config = dict(
    n_layer=13,
    d_model=512,
    n_head=16,
    n_kv_head=16,
    head_dim=32,
    d_mlp=2048,
    vocab_size=12078,
    activation='gelu',
    norm='layernorm',
    norm_place='pre',
    norm_eps=1e-06,
    positions='learned',
    qk_norm=False,
    attn_scale=0.177,
    bias='none',
    tie_embeddings=True,
    parallel_block=False,
    init='normal',
    init_std_qkv=0.0143,
    init_std_o=0.00281,
    init_std_up=0.0143,
    init_std_down=0.00281,
    optimizer='soap_variant',
    lr=0.00228,
    lr_mult_qkv=0.7,
    beta1=0.95,
    beta2=0.95,
    lr_head=0.00561,
    grad_clip=2.0,
    warmup_steps=200,
    schedule='wsd',
    decay_fraction=0.684,
    decay_shape='linear',
    final_lr_fraction=0.05,
    batch_tokens=[131072, 262144],
    seq_len=1024,
    doc_mask=False,
    train_tokens=848500000,
    steps=4535,
    dataset='wikipedia_en',
)
Each number is 200 + 20 x the weight over its row's rms, rounded and kept within 0 to 999. Layers, rows and columns count from 0. The size before them is the row's rms in percent of the matrix's.

# down: layer 9 MLP down (transposed), 2048x512, rms 0.0919, rows 792-844, columns 0-63
# up: layer 9 MLP up, 2048x512, rms 0.0842, rows 793-844, columns 0-63
down792,114,183,193,230,202,244,175,236,182,257,180,182,189,203,206,207,187,223,178,189,215,200,217,233,179,209,203,178,188,158,199,188,205,196,153,156,225,185,194,211,152,200,206,192,241,149,207,228,197,187,227,188,174,197,209,178,198,161,228,209,210,172,209,206,158
up793,102,195,197,194,243,208,200,186,218,191,226,209,195,206,219,223,223,189,217,192,200,190,185,198,177,238,174,225,201,178,200,220,221,205,200,199,205,217,233,193,193,178,208,175,155,173,214,179,202,228,187,184,212,196,216,176,189,223,200,180,184,190,201,227,179
down793,105,233,220,212,227,237,166,213,230,207,190,196,203,199,211,187,191,217,183,234,219,218,180,164,193,209,199,174,201,174,210,223,196,192,194,219,225,224,190,230,216,230,211,180,177,191,205,186,222,212,182,196,225,197,198,226,220,191,172,161,189,172,196,203,247
up794,094,209,202,249,177,210,193,214,197,185,214,203,189,189,214,215,208,218,191,208,193,208,198,212,231,202,216,195,249,173,181,205,225,158,198,224,210,179,208,191,164,198,230,192,211,225,180,219,180,209,179,182,192,191,160,211,199,199,187,172,180,190,232,176,241
down794,097,195,196,198,214,210,187,201,216,203,220,209,199,198,223,188,215,168,169,200,195,218,180,203,211,189,198,197,217,190,174,211,198,201,203,235,157,179,180,221,187,196,208,203,213,191,195,226,222,220,181,210,231,194,179,191,180,177,200,227,203,197,204,215,207
up795,098,245,194,204,206,207,213,184,200,166,211,208,206,236,189,197,201,210,216,179,172,192,221,207,199,191,168,200,225,183,239,222,197,177,196,200,184,197,205,242,166,212,236,199,185,205,231,190,207,166,185,159,194,223,175,206,161,192,201,186,226,186,187,208,195
down795,091,226,175,171,189,178,263,191,176,207,202,216,239,190,181,202,201,223,200,193,186,172,211,180,220,191,192,214,241,241,202,197,222,195,203,210,207,204,181,203,194,214,185,198,204,207,210,202,182,202,182,198,201,173,212,173,217,188,206,190,207,205,186,221,222
up796,091,191,201,203,148,177,215,197,185,200,179,221,221,192,181,222,221,199,231,225,208,167,175,209,226,199,220,175,249,231,221,208,218,214,229,194,188,211,202,219,190,187,200,200,217,168,234,193,186,207,184,183,209,175,208,214,243,197,222,214,221,220,229,200,244
down796,094,181,222,148,245,225,199,219,208,215,159,224,182,154,212,175,228,212,209,237,223,198,192,200,202,191,216,174,232,210,226,230,212,210,246,233,242,188,211,195,180,220,212,165,201,169,226,189,208,214,217,224,189,187,196,169,205,257,193,188,246,222,204,215,217
up797,097,171,227,205,173,179,203,231,176,207,190,194,219,182,184,207,208,210,180,227,215,162,217,205,208,208,190,206,220,141,153,202,218,206,198,198,185,192,219,243,204,223,195,210,211,185,222,227,198,221,182,219,205,193,208,181,211,197,211,211,210,192,178,228,196
down797,091,167,217,216,206,180,213,192,185,197,208,206,198,227,176,233,192,198,155,191,228,197,205,204,184,200,180,207,191,166,229,197,237,181,210,220,221,195,215,195,228,154,207,206,183,236,171,193,201,224,204,206,211,215,236,208,206,210,208,195,166,207,189,179,210
up798,096,241,204,194,206,243,192,199,225,185,228,189,190,196,196,182,196,202,206,175,222,211,192,184,210,173,209,194,204,223,211,182,231,197,229,179,193,222,220,218,173,168,223,223,201,208,186,226,256,169,195,201,184,210,210,185,192,196,218,195,191,163,194,188,231
down798,101,243,213,225,180,192,189,168,213,201,218,224,187,199,187,218,201,201,235,199,198,171,192,229,203,214,176,185,205,210,207,215,219,177,231,196,183,183,198,191,212,194,193,215,195,175,220,181,226,224,156,194,201,208,163,216,226,238,190,212,230,148,174,178,184
up799,110,197,181,228,199,227,196,189,218,213,182,211,183,213,199,206,179,180,200,185,162,222,184,236,258,195,203,202,185,200,207,191,193,159,196,217,174,201,197,168,194,199,240,163,227,226,206,197,221,179,205,203,162,214,173,214,197,196,203,228,234,179,214,179,187
down799,105,203,228,228,194,181,194,199,166,202,187,173,203,171,231,165,212,199,230,196,212,206,191,214,191,173,205,200,216,194,171,221,194,207,232,192,199,178,201,194,203,191,164,186,202,194,182,182,225,210,202,175,188,209,216,174,205,157,162,184,229,226,172,220,189
up800,095,223,183,225,202,215,169,185,183,240,208,195,195,187,171,220,221,181,207,192,221,186,181,176,207,179,201,193,193,192,138,219,216,217,190,226,210,210,178,206,193,225,205,208,163,207,215,213,206,186,223,189,186,218,197,198,216,203,227,175,202,175,213,200,159
down800,092,235,224,180,196,204,207,205,206,227,189,187,190,222,173,194,197,193,182,213,188,192,179,170,187,217,190,183,222,176,204,191,245,217,196,225,181,201,193,226,186,192,186,195,197,203,235,227,189,197,214,171,226,201,197,210,182,218,228,231,224,229,191,192,206
up801,108,198,225,195,192,208,208,171,178,179,171,196,208,192,220,257,205,186,189,173,210,194,192,229,184,216,228,212,192,204,193,189,204,227,217,214,225,196,204,161,205,194,210,211,203,214,201,225,199,200,176,227,201,163,209,218,222,158,207,203,216,198,194,211,146
down801,105,210,231,176,181,180,220,220,185,209,224,221,224,193,181,210,184,211,167,210,236,224,190,221,193,193,183,157,212,232,218,172,204,186,193,202,214,219,173,223,199,226,194,175,229,185,206,199,221,188,158,206,217,193,183,187,174,196,210,166,188,198,169,159,203
up802,095,217,222,190,207,227,189,198,203,227,187,189,185,186,215,200,191,178,192,237,212,187,236,188,181,207,235,224,215,179,163,191,230,202,214,226,176,184,162,172,168,141,212,183,184,158,183,173,179,239,194,240,161,199,209,179,191,199,221,188,198,217,219,199,193
down802,088,178,211,204,175,193,217,213,211,196,185,192,205,227,177,229,204,222,184,178,176,185,196,200,200,188,199,213,206,212,213,184,203,208,219,188,244,182,202,191,218,219,189,200,208,198,208,204,217,190,203,205,227,199,220,219,187,185,176,189,207,178,210,210,193
up803,107,187,177,222,213,209,176,175,220,227,180,178,219,219,191,186,195,220,192,194,196,192,225,217,205,175,202,194,213,209,183,187,213,211,217,185,171,196,209,193,205,216,203,205,213,197,228,190,194,205,204,189,204,214,200,207,220,232,221,227,262,175,202,192,195
down803,104,233,224,190,199,236,224,176,234,204,196,184,223,203,186,201,200,192,208,218,193,184,195,203,202,208,194,239,212,226,197,195,214,182,215,156,236,221,168,164,193,197,204,204,175,198,189,210,188,224,186,189,196,208,176,224,181,209,177,213,243,198,225,175,200
up804,092,226,231,163,186,173,214,215,153,234,175,206,190,194,227,226,182,185,188,199,201,239,205,186,227,200,201,221,186,195,172,154,203,180,218,191,204,208,206,175,142,197,222,181,195,220,173,192,242,204,222,166,182,186,227,215,178,191,186,146,192,182,181,209,197
down804,099,206,200,174,174,231,185,172,191,193,205,179,190,197,207,184,211,202,193,210,208,232,201,223,193,223,217,186,218,181,164,182,190,208,181,224,199,233,156,171,213,177,191,222,190,201,151,190,193,218,196,249,211,173,229,168,182,211,241,208,209,212,189,170,199
up805,095,211,200,182,214,206,187,207,251,191,186,204,221,202,209,189,198,241,175,215,151,191,215,219,231,213,182,226,235,203,219,190,199,206,201,209,173,197,204,146,205,207,216,180,221,217,171,204,171,205,225,211,239,212,200,165,207,191,192,221,203,188,218,191,175
down805,102,235,174,218,189,218,196,212,232,192,203,190,223,203,210,233,185,192,187,192,172,178,165,226,191,210,191,187,202,206,204,240,188,195,233,215,174,222,216,215,202,186,192,225,209,177,188,196,179,224,197,219,178,183,202,189,197,184,201,227,193,189,234,180,188
up806,096,193,224,239,187,186,200,169,208,194,201,226,206,197,210,192,236,185,187,183,204,199,180,234,193,206,198,217,202,178,216,195,159,216,215,192,182,190,221,198,148,238,197,198,210,216,146,205,241,198,192,228,210,222,177,193,168,174,187,177,222,200,209,206,192
down806,095,201,242,196,214,187,211,183,210,181,196,203,235,264,226,202,198,155,211,186,196,194,173,226,199,211,203,219,185,217,215,188,193,196,193,192,175,213,179,179,196,219,178,213,192,143,214,227,217,244,186,192,209,189,213,214,176,170,242,216,228,151,204,190,203
up807,096,181,224,155,176,206,185,161,230,189,189,179,186,156,224,193,180,203,206,227,220,191,146,228,201,195,191,192,223,216,195,212,212,226,191,195,206,198,179,208,191,213,196,210,187,202,214,222,204,202,191,198,251,209,194,186,202,229,221,201,194,181,201,251,155
down807,098,196,190,218,197,209,207,191,217,186,188,204,178,207,198,201,192,196,218,209,187,194,211,192,200,194,201,191,206,215,201,180,186,209,193,170,177,204,208,200,195,199,221,189,211,205,195,188,215,220,194,189,198,209,210,215,207,210,189,183,204,212,218,193,224
up808,126,230,200,217,212,213,184,188,166,205,200,207,212,144,219,217,187,181,211,223,204,203,205,227,199,202,196,174,183,191,181,218,192,196,184,167,225,215,209,174,199,169,200,205,198,191,211,232,165,219,202,199,187,209,201,174,198,196,212,187,196,217,208,201,206
down808,108,229,175,236,171,199,183,174,182,192,185,197,196,144,250,181,226,215,189,223,217,180,200,208,216,181,160,190,185,238,202,202,203,142,202,187,224,177,191,210,194,185,230,222,208,177,197,232,187,190,204,203,177,219,164,207,208,187,212,196,204,207,190,227,209
up809,104,203,195,218,213,199,222,205,185,186,199,228,200,238,244,149,204,221,209,221,203,232,216,205,187,204,224,203,191,222,185,157,215,184,220,194,211,232,219,219,197,232,215,184,195,206,205,199,193,185,219,174,185,178,176,189,201,220,176,222,194,187,172,240,190
down809,109,203,220,235,178,175,186,192,171,180,211,199,249,176,137,211,171,192,234,196,230,177,217,175,183,196,224,204,188,191,205,200,187,197,209,181,179,218,235,192,184,217,214,191,217,202,218,192,217,205,204,193,179,217,201,196,234,216,198,168,186,201,181,206,175
up810,097,188,226,204,180,215,204,238,204,180,193,210,187,219,187,238,198,218,196,178,196,190,241,243,185,202,218,170,205,200,179,221,230,198,171,217,228,211,196,177,166,216,161,237,207,187,200,196,237,183,178,211,197,204,238,194,187,216,203,192,191,178,206,212,193
down810,098,221,208,231,188,243,207,263,176,198,249,195,178,229,207,194,208,228,224,230,205,185,216,226,221,179,187,168,204,218,211,181,196,203,164,205,166,213,231,194,255,237,169,220,190,209,161,208,216,198,218,184,183,212,213,200,207,193,180,214,242,207,179,202,193
up811,105,191,194,204,208,219,188,224,206,194,203,181,180,186,203,232,164,212,195,210,214,225,189,215,223,188,218,216,206,203,202,174,203,158,221,189,169,177,202,198,174,188,197,187,194,163,189,209,179,166,213,233,206,205,192,246,171,148,211,195,201,208,183,188,178
down811,112,201,227,211,216,215,219,200,193,191,180,204,133,171,159,187,199,167,166,187,214,218,225,230,178,205,211,221,197,191,211,182,196,217,229,200,178,194,183,201,206,215,190,185,199,189,178,178,188,205,226,189,191,197,223,178,239,204,198,214,210,180,195,213,195
up812,092,191,201,205,188,159,197,194,220,222,207,242,187,180,204,206,203,233,195,183,200,238,228,167,234,196,198,176,206,201,201,231,210,170,174,187,171,235,218,174,229,188,185,169,202,209,175,190,188,236,210,206,205,192,218,232,224,211,206,177,189,182,214,199,244
down812,089,208,222,208,193,186,234,216,226,215,181,203,209,202,185,213,186,196,175,205,151,181,184,189,202,169,193,189,207,192,191,241,195,199,188,235,176,185,201,177,198,199,232,211,174,215,200,225,212,189,196,199,217,157,203,184,205,232,206,190,156,183,184,167,190
up813,104,214,212,187,183,187,214,206,169,172,177,171,210,217,189,200,193,189,229,236,178,198,181,218,176,221,166,199,184,178,231,224,166,227,174,188,211,204,196,192,184,192,211,195,181,244,179,186,225,193,179,213,199,217,222,189,208,209,173,160,217,190,187,212,213
down813,101,203,175,252,212,222,204,198,206,205,166,216,223,186,222,209,171,200,195,249,211,220,205,209,186,198,203,204,192,188,153,196,210,161,231,224,188,205,157,193,164,163,186,228,185,199,185,182,187,228,188,193,204,190,189,213,198,173,192,194,184,174,192,206,193
up814,102,213,215,176,194,208,202,204,209,185,166,182,177,227,166,192,243,212,200,211,191,203,178,140,177,194,198,195,186,190,220,208,231,203,181,231,191,189,229,185,226,199,180,217,204,210,192,185,189,179,192,205,187,220,210,203,213,179,205,204,198,217,216,245,186
down814,100,178,180,182,204,197,222,209,194,179,213,201,186,209,192,220,209,199,197,196,226,214,208,188,194,218,221,215,195,209,204,212,218,157,201,197,209,195,176,187,230,167,224,236,225,228,174,158,210,168,219,190,169,191,212,210,188,192,188,192,182,198,197,214,195
up815,095,219,218,228,191,234,163,239,189,203,188,187,185,212,202,195,214,188,232,170,174,199,227,199,192,199,213,198,203,233,210,201,206,177,203,159,235,167,172,193,177,217,166,234,201,221,234,194,230,159,174,187,205,184,232,204,200,220,227,176,240,224,227,189,216
down815,095,161,212,192,201,217,213,176,202,178,227,195,171,199,204,221,206,203,194,188,236,211,187,218,207,174,184,176,224,176,218,194,210,202,173,197,198,205,222,201,214,221,208,230,182,204,198,156,198,182,220,220,195,233,178,214,203,193,197,194,198,166,206,149,208
up816,097,201,202,199,208,224,199,191,193,175,202,186,178,176,176,203,187,164,224,193,172,186,200,187,224,191,216,204,200,185,185,210,184,224,194,217,186,179,155,177,201,196,194,215,226,159,174,193,227,201,178,170,228,214,207,187,195,221,176,220,193,151,207,201,168
down816,105,237,199,206,196,201,204,169,198,180,191,193,248,190,170,186,207,208,195,178,197,204,184,194,184,189,198,233,178,204,170,195,219,204,204,212,207,192,224,244,187,217,210,183,184,199,186,215,263,204,181,228,211,222,186,189,199,201,224,195,192,186,206,201,165
up817,101,183,228,190,205,165,170,168,149,190,212,203,169,193,225,224,192,257,197,159,209,183,168,222,212,186,206,181,173,183,210,221,195,176,154,200,214,190,211,183,164,211,195,217,214,207,209,167,231,223,150,173,202,205,221,200,173,206,208,230,187,172,213,208,232
down817,102,215,164,221,207,166,251,194,210,220,242,205,192,195,190,206,181,169,160,211,173,173,218,224,184,204,199,212,194,211,192,187,222,184,174,196,204,217,194,202,204,193,168,192,157,176,219,184,259,141,221,187,192,201,196,178,168,186,212,178,216,202,195,202,199
up818,106,195,207,199,190,245,200,190,164,170,199,227,234,206,185,185,182,209,200,166,205,191,215,168,204,221,189,206,225,217,204,211,198,208,188,210,218,223,180,195,166,169,208,229,199,171,266,215,197,191,223,171,215,186,195,167,157,193,200,205,214,229,173,198,204
down818,106,186,191,224,208,213,229,202,191,208,198,214,211,192,200,210,182,193,199,180,229,194,247,213,233,208,219,205,149,209,173,223,210,205,178,195,192,186,226,203,177,171,226,200,193,195,198,210,210,161,171,157,187,175,159,209,204,224,198,185,216,209,172,196,209
up819,098,202,186,196,210,206,172,213,154,164,206,207,209,234,217,230,219,167,223,218,213,213,211,212,159,176,206,226,192,196,177,176,252,230,212,220,176,223,196,215,188,222,201,174,208,213,180,240,224,197,173,227,210,199,234,246,199,219,216,203,188,165,233,197,185
down819,099,192,178,206,175,171,225,223,162,230,211,203,209,187,200,196,211,182,221,198,218,202,183,194,194,168,217,222,184,177,158,226,191,183,189,217,199,193,165,220,194,231,175,192,229,196,196,193,208,213,205,227,178,224,200,225,209,201,209,207,206,207,195,183,206
up820,100,198,192,202,203,234,216,188,196,212,220,206,207,194,224,231,185,196,217,191,180,207,188,212,205,223,189,216,194,215,203,217,192,212,181,195,169,198,218,202,189,222,221,185,228,238,160,217,206,187,191,219,178,202,211,173,193,216,178,186,220,205,218,211,204
down820,095,198,218,180,165,195,173,182,200,186,172,176,196,186,204,217,209,229,199,208,193,209,213,218,200,172,214,219,208,194,220,213,198,205,205,162,187,208,178,187,193,203,201,199,181,197,213,176,232,205,201,237,191,248,189,181,197,216,226,208,197,204,160,193,216
up821,102,181,220,217,212,209,200,203,206,190,169,192,194,208,157,175,220,238,177,186,168,197,203,179,175,183,207,183,201,227,202,226,187,241,216,213,204,199,215,167,198,185,195,188,194,219,199,183,184,192,203,187,168,221,199,221,170,177,218,221,210,203,207,205,177
down821,107,160,192,163,178,194,182,195,220,220,206,181,241,212,176,175,157,196,181,241,206,184,232,187,196,204,184,194,216,184,166,189,204,228,208,199,187,183,198,199,219,177,181,184,201,216,212,225,188,211,185,228,147,228,176,210,210,216,228,205,210,197,189,219,225
up822,097,190,184,190,208,167,226,215,184,198,210,218,175,195,183,167,203,202,172,226,172,229,194,222,235,185,196,193,194,225,217,197,235,207,192,213,226,233,223,229,176,218,207,207,222,213,272,212,226,202,190,198,173,193,212,203,208,213,206,185,224,171,219,223,170
down822,088,208,203,190,197,186,217,165,186,214,214,187,214,196,185,195,228,196,213,211,244,197,198,219,172,207,220,208,176,207,181,230,199,204,221,186,169,190,208,208,194,192,194,171,194,183,214,211,206,209,173,196,191,202,178,159,177,223,200,172,219,201,190,237,182
up823,098,143,198,214,197,212,200,195,198,206,192,229,181,199,199,210,201,199,181,189,199,224,200,163,202,207,193,185,234,206,191,209,215,210,201,232,194,166,209,223,211,211,184,210,203,208,230,195,170,195,214,181,190,190,227,209,215,173,162,226,220,222,196,234,163
down823,086,202,189,204,195,244,227,181,180,206,190,231,247,227,192,256,231,231,215,166,207,196,213,153,166,177,198,196,204,223,187,209,194,204,222,218,210,201,191,212,222,250,170,197,193,235,200,175,222,169,213,212,210,214,188,215,217,201,212,207,193,210,182,238,182
up824,093,196,196,180,178,246,213,236,159,198,192,218,208,194,156,177,139,175,226,203,209,166,188,210,217,204,192,190,228,179,197,184,236,198,264,188,233,191,226,185,218,206,197,196,188,183,214,172,164,230,196,200,185,232,196,206,218,195,220,196,224,197,213,206,173
down824,085,189,213,242,185,162,202,192,185,206,210,213,209,195,200,214,170,204,193,227,197,153,183,162,165,228,199,224,201,228,227,174,209,219,233,214,249,206,194,184,214,202,208,194,220,190,206,194,200,188,186,236,213,189,174,222,197,179,172,206,216,206,187,166,225
up825,108,209,203,207,211,226,199,226,207,191,236,203,188,233,151,211,196,183,212,207,157,220,217,190,166,216,225,230,194,205,210,213,191,192,186,186,231,201,203,218,220,182,183,186,199,208,200,177,175,219,209,214,224,188,198,200,197,186,191,240,197,198,167,209,189
down825,104,202,191,185,223,193,234,176,199,162,178,226,239,223,198,174,204,204,217,206,181,204,194,184,214,160,195,203,216,203,248,205,203,180,166,207,212,192,198,205,166,195,186,184,239,165,211,198,197,189,169,182,203,187,171,237,215,203,225,178,207,210,220,221,179
up826,098,201,210,187,207,214,203,180,189,225,182,195,187,204,197,208,202,212,179,223,161,216,208,229,205,203,185,214,216,197,173,198,169,222,181,196,212,205,255,212,194,210,173,170,169,175,212,184,157,204,187,221,189,232,216,168,189,202,188,226,188,204,219,218,182
down826,090,223,228,196,194,154,164,205,206,192,185,192,170,176,190,181,187,202,206,208,207,203,183,202,230,212,218,214,215,190,222,201,194,193,197,247,202,159,260,243,158,200,203,179,182,207,171,174,182,217,189,186,197,252,168,208,191,193,228,201,195,169,182,196,210
up827,108,210,200,180,196,179,174,214,192,194,198,161,218,201,214,204,200,198,219,182,207,226,221,219,203,197,193,204,201,206,199,196,187,188,227,207,188,177,188,198,197,191,183,196,219,179,149,204,187,201,205,210,224,204,211,183,183,232,234,210,182,156,201,211,206
down827,104,166,229,194,198,173,177,223,208,175,261,184,185,211,208,179,192,202,227,186,263,182,180,199,171,201,194,235,190,200,208,211,219,188,214,193,163,222,187,199,199,198,173,234,189,155,186,194,180,191,225,232,224,160,214,205,204,238,226,187,214,219,190,174,216
up828,101,198,151,214,254,219,186,200,204,211,200,214,179,204,251,205,241,216,189,175,211,158,199,222,201,183,196,201,198,163,227,158,201,202,186,217,211,150,182,192,251,212,201,200,186,238,207,203,181,228,204,174,204,233,236,213,179,223,168,195,202,204,195,193,205
down828,109,181,218,200,213,234,164,192,187,180,204,202,206,196,197,194,181,189,232,233,218,171,181,228,183,191,196,212,181,181,208,212,194,189,191,190,185,175,178,192,240,227,188,237,183,193,187,185,168,173,191,197,223,196,187,168,169,194,199,186,189,228,193,189,194
up829,094,188,189,216,154,225,216,208,193,221,175,228,170,194,220,189,174,217,191,216,172,213,194,238,220,224,207,230,173,180,208,199,179,223,234,174,181,247,204,196,210,199,212,202,186,204,242,185,153,204,220,212,195,210,213,178,164,213,208,209,207,211,207,179,215
down829,090,171,234,208,214,221,171,186,229,218,196,206,216,193,167,192,191,173,193,231,195,204,174,209,218,192,191,212,203,219,228,256,197,199,183,188,213,179,218,221,194,225,190,181,211,182,192,181,204,172,175,198,184,161,225,200,200,205,186,231,216,195,178,197,166
up830,096,213,211,241,187,173,208,196,180,212,207,227,244,194,219,186,205,200,186,241,194,228,208,190,186,218,199,211,209,263,187,220,168,147,179,193,184,232,201,170,202,212,201,211,234,185,202,224,201,169,183,232,152,190,206,164,198,203,203,197,219,195,226,188,229
down830,099,234,230,222,218,205,198,230,242,207,204,213,188,198,206,218,227,182,192,202,232,197,161,200,203,223,214,235,194,217,207,180,218,194,171,198,218,177,220,210,203,220,189,194,198,199,209,181,188,238,193,167,159,202,197,163,194,210,176,187,181,220,192,207,186
up831,100,201,182,223,176,215,178,240,205,179,216,195,211,243,201,181,206,189,188,212,224,228,212,187,207,170,203,213,203,233,224,204,193,213,221,203,201,208,225,182,194,193,184,200,211,183,233,214,203,170,229,173,180,186,200,199,162,217,226,209,193,214,217,207,194
down831,096,210,174,199,191,221,225,209,194,182,193,221,194,199,189,201,190,228,257,208,210,236,201,216,202,187,220,185,212,215,193,238,182,181,238,205,215,190,197,241,196,221,216,193,173,197,195,234,206,196,196,190,184,182,210,205,214,239,155,202,216,186,195,197,216
up832,093,173,194,197,207,225,206,203,211,224,207,207,203,161,183,219,202,217,217,201,206,198,210,215,208,232,202,201,196,207,172,249,234,239,197,229,182,174,224,179,190,228,185,210,211,185,169,247,207,212,215,202,200,169,230,192,211,215,196,224,227,191,211,218,198
down832,096,176,199,198,227,201,199,221,222,216,230,223,198,190,214,200,178,181,192,188,203,161,214,223,236,195,182,184,197,215,191,220,204,217,214,219,208,216,224,208,179,210,209,250,192,193,214,166,217,194,217,196,187,229,178,224,173,237,174,227,228,215,171,205,224
up833,106,196,175,173,204,227,251,215,254,171,162,222,179,209,193,190,176,183,200,208,196,200,162,177,201,185,182,186,199,193,204,190,180,173,221,210,185,221,203,216,220,185,208,214,185,243,207,201,206,176,202,172,194,201,189,225,206,196,217,154,186,210,222,170,186
down833,100,227,208,184,219,184,271,230,223,205,182,199,183,183,214,204,191,182,193,239,233,221,202,204,188,211,191,192,204,207,183,195,198,151,216,179,193,204,182,203,195,207,181,151,227,205,224,215,198,225,185,224,197,197,211,186,163,202,201,190,186,211,210,175,164
up834,100,211,201,201,193,215,206,204,195,201,152,185,200,197,225,213,229,216,170,215,184,210,192,206,199,218,232,208,232,229,215,211,212,173,187,205,158,200,211,174,167,172,181,174,200,209,227,192,232,213,194,160,158,175,172,183,177,202,213,213,199,205,252,194,178
down834,099,190,199,192,183,194,186,202,180,191,193,213,183,218,154,199,206,171,177,210,150,178,189,161,202,203,223,239,180,204,217,184,170,174,229,196,182,204,185,157,193,153,205,186,204,176,169,234,229,232,221,214,167,212,202,215,185,235,216,184,184,165,241,177,215
up835,099,201,192,147,159,187,221,215,181,224,208,231,198,197,216,222,219,205,209,208,241,160,206,200,210,203,180,225,200,189,216,199,195,197,170,195,197,193,178,193,201,185,215,199,226,169,188,191,225,194,196,222,180,179,189,201,214,209,195,215,213,179,189,208,187
down835,100,230,176,202,198,199,228,177,180,196,190,196,198,215,218,202,161,208,212,203,181,175,183,191,189,202,204,220,208,211,204,211,228,246,196,205,218,203,189,220,209,204,147,187,242,198,202,165,223,237,174,213,175,203,205,206,226,172,198,201,187,224,202,212,213
up836,102,177,168,188,196,206,235,211,193,210,175,227,203,204,180,224,232,205,168,200,179,208,203,220,216,174,209,229,214,171,215,211,197,209,190,223,202,215,224,193,205,189,196,196,217,224,203,244,213,226,214,225,181,222,184,205,205,171,207,183,210,191,200,166,201
down836,100,186,186,190,180,192,182,194,199,221,215,194,198,198,199,185,209,201,224,221,185,189,196,190,179,209,228,180,196,194,213,216,249,181,175,186,255,201,186,201,162,231,181,188,228,220,187,217,184,185,216,206,180,206,192,219,191,187,221,185,238,236,203,214,197
up837,097,190,180,229,209,184,201,159,195,222,259,185,167,196,195,227,244,187,217,190,184,206,169,201,178,182,210,245,207,184,211,261,167,237,254,165,197,188,177,229,197,198,195,183,239,170,189,199,196,195,193,219,206,179,214,209,209,184,225,211,193,209,203,202,212
down837,104,191,186,184,222,191,183,185,178,179,161,189,205,199,221,217,195,236,252,222,209,225,226,237,185,162,177,200,205,187,147,191,200,214,228,215,199,198,218,197,181,197,168,191,201,228,224,240,171,194,232,204,220,183,124,193,181,210,249,162,206,182,202,237,204
up838,099,174,235,189,210,235,196,202,215,188,179,212,202,199,232,226,201,176,209,195,224,213,224,198,208,181,205,201,193,186,215,212,168,196,193,218,219,201,184,200,184,169,214,185,251,214,222,198,206,187,219,186,238,220,217,211,184,188,176,185,228,190,196,199,170
down838,105,201,204,192,181,221,202,199,224,206,213,191,192,190,182,194,220,165,209,185,199,192,224,231,191,180,212,228,198,214,213,199,194,193,191,197,182,206,195,190,215,183,225,220,235,167,221,213,190,217,216,184,198,197,236,209,195,176,198,232,198,176,192,215,191
up839,103,161,188,187,206,167,185,240,233,235,197,226,166,171,207,210,202,196,211,183,194,206,216,215,179,202,223,203,198,226,185,193,183,231,183,177,227,210,201,196,205,211,234,181,181,195,200,208,196,173,177,194,225,173,216,199,196,170,216,193,201,160,211,201,136
down839,100,203,188,204,152,201,222,168,227,214,207,185,200,217,195,215,181,199,196,224,181,189,169,182,197,181,208,211,210,214,191,206,199,162,204,220,201,230,173,223,215,183,194,189,193,190,203,210,167,207,236,209,199,213,194,196,195,208,169,185,238,241,212,233,185
up840,105,172,237,182,201,216,198,176,176,213,197,207,227,228,203,209,233,198,190,177,213,189,220,212,157,186,194,186,211,181,190,180,199,238,194,212,227,203,203,162,220,227,217,185,170,156,221,212,188,183,179,189,192,215,186,216,218,208,237,188,199,164,185,184,197
down840,107,217,246,213,238,211,194,199,184,192,214,158,209,192,191,208,188,163,170,224,257,192,225,206,211,205,174,206,192,198,225,206,172,200,163,200,173,202,198,237,198,180,195,214,206,221,226,199,187,216,197,189,225,184,183,170,192,212,200,180,189,184,213,213,178
up841,099,184,170,206,161,164,221,191,178,193,238,178,163,204,181,196,191,194,174,190,199,188,199,231,200,196,203,200,209,186,183,190,199,192,238,185,191,178,198,200,210,198,189,252,218,184,200,213,212,188,206,248,257,224,202,195,175,212,162,165,194,210,232,174,188
down841,096,191,225,191,162,211,222,194,217,178,214,200,174,197,184,160,191,175,179,184,228,197,180,175,216,189,192,150,231,211,188,204,217,175,209,189,212,203,179,218,211,191,221,204,201,210,190,163,181,178,229,208,167,199,195,233,189,183,207,200,225,239,194,228,210
up842,105,186,176,170,180,240,207,190,217,215,256,212,179,193,196,200,201,184,213,206,170,216,193,202,207,185,190,208,214,196,200,223,214,229,182,195,148,208,208,208,199,198,183,208,190,194,195,196,201,241,221,217,208,180,242,240,226,193,200,193,171,162,196,195,176
down842,114,194,196,207,153,211,219,190,199,213,206,226,212,152,210,184,182,204,226,199,175,195,201,203,179,210,201,203,207,223,171,177,219,224,192,198,191,230,230,218,190,227,200,211,202,163,172,207,199,215,198,195,177,214,212,214,181,178,204,191,205,196,172,197,210
up843,099,185,173,217,197,197,169,254,205,223,192,169,224,210,205,200,211,206,202,214,162,166,207,196,212,216,192,188,231,198,183,158,205,196,183,198,194,187,225,242,220,218,182,218,199,210,160,155,198,168,193,229,197,208,206,162,210,182,235,208,205,185,193,207,206
down843,105,192,189,187,218,207,225,194,227,219,225,213,194,216,227,197,209,201,205,204,219,213,181,197,201,210,216,202,200,196,165,218,188,220,223,208,208,251,238,225,215,218,206,189,228,192,214,251,161,193,212,171,200,218,211,192,197,250,228,215,181,179,169,204,214
up844,099,182,211,203,158,201,208,184,223,201,207,190,212,165,186,237,229,202,223,172,196,197,176,193,194,175,208,248,178,176,175,208,217,214,203,189,175,219,191,227,208,218,230,170,185,228,166,206,235,177,208,175,188,227,203,220,191,216,186,154,239,214,221,187,213
down844,104,179,194,196,219,224,223,208,208,202,219,177,190,207,183,182,183,183,184,183,203,177,221,179,191,150,191,266,220,220,229,223,206,194,199,203,179,178,186,215,207,189,177,196,159,252,182,182,197,195,205,205,190,201,200,202,209,184,225,201,171,163,208,231,166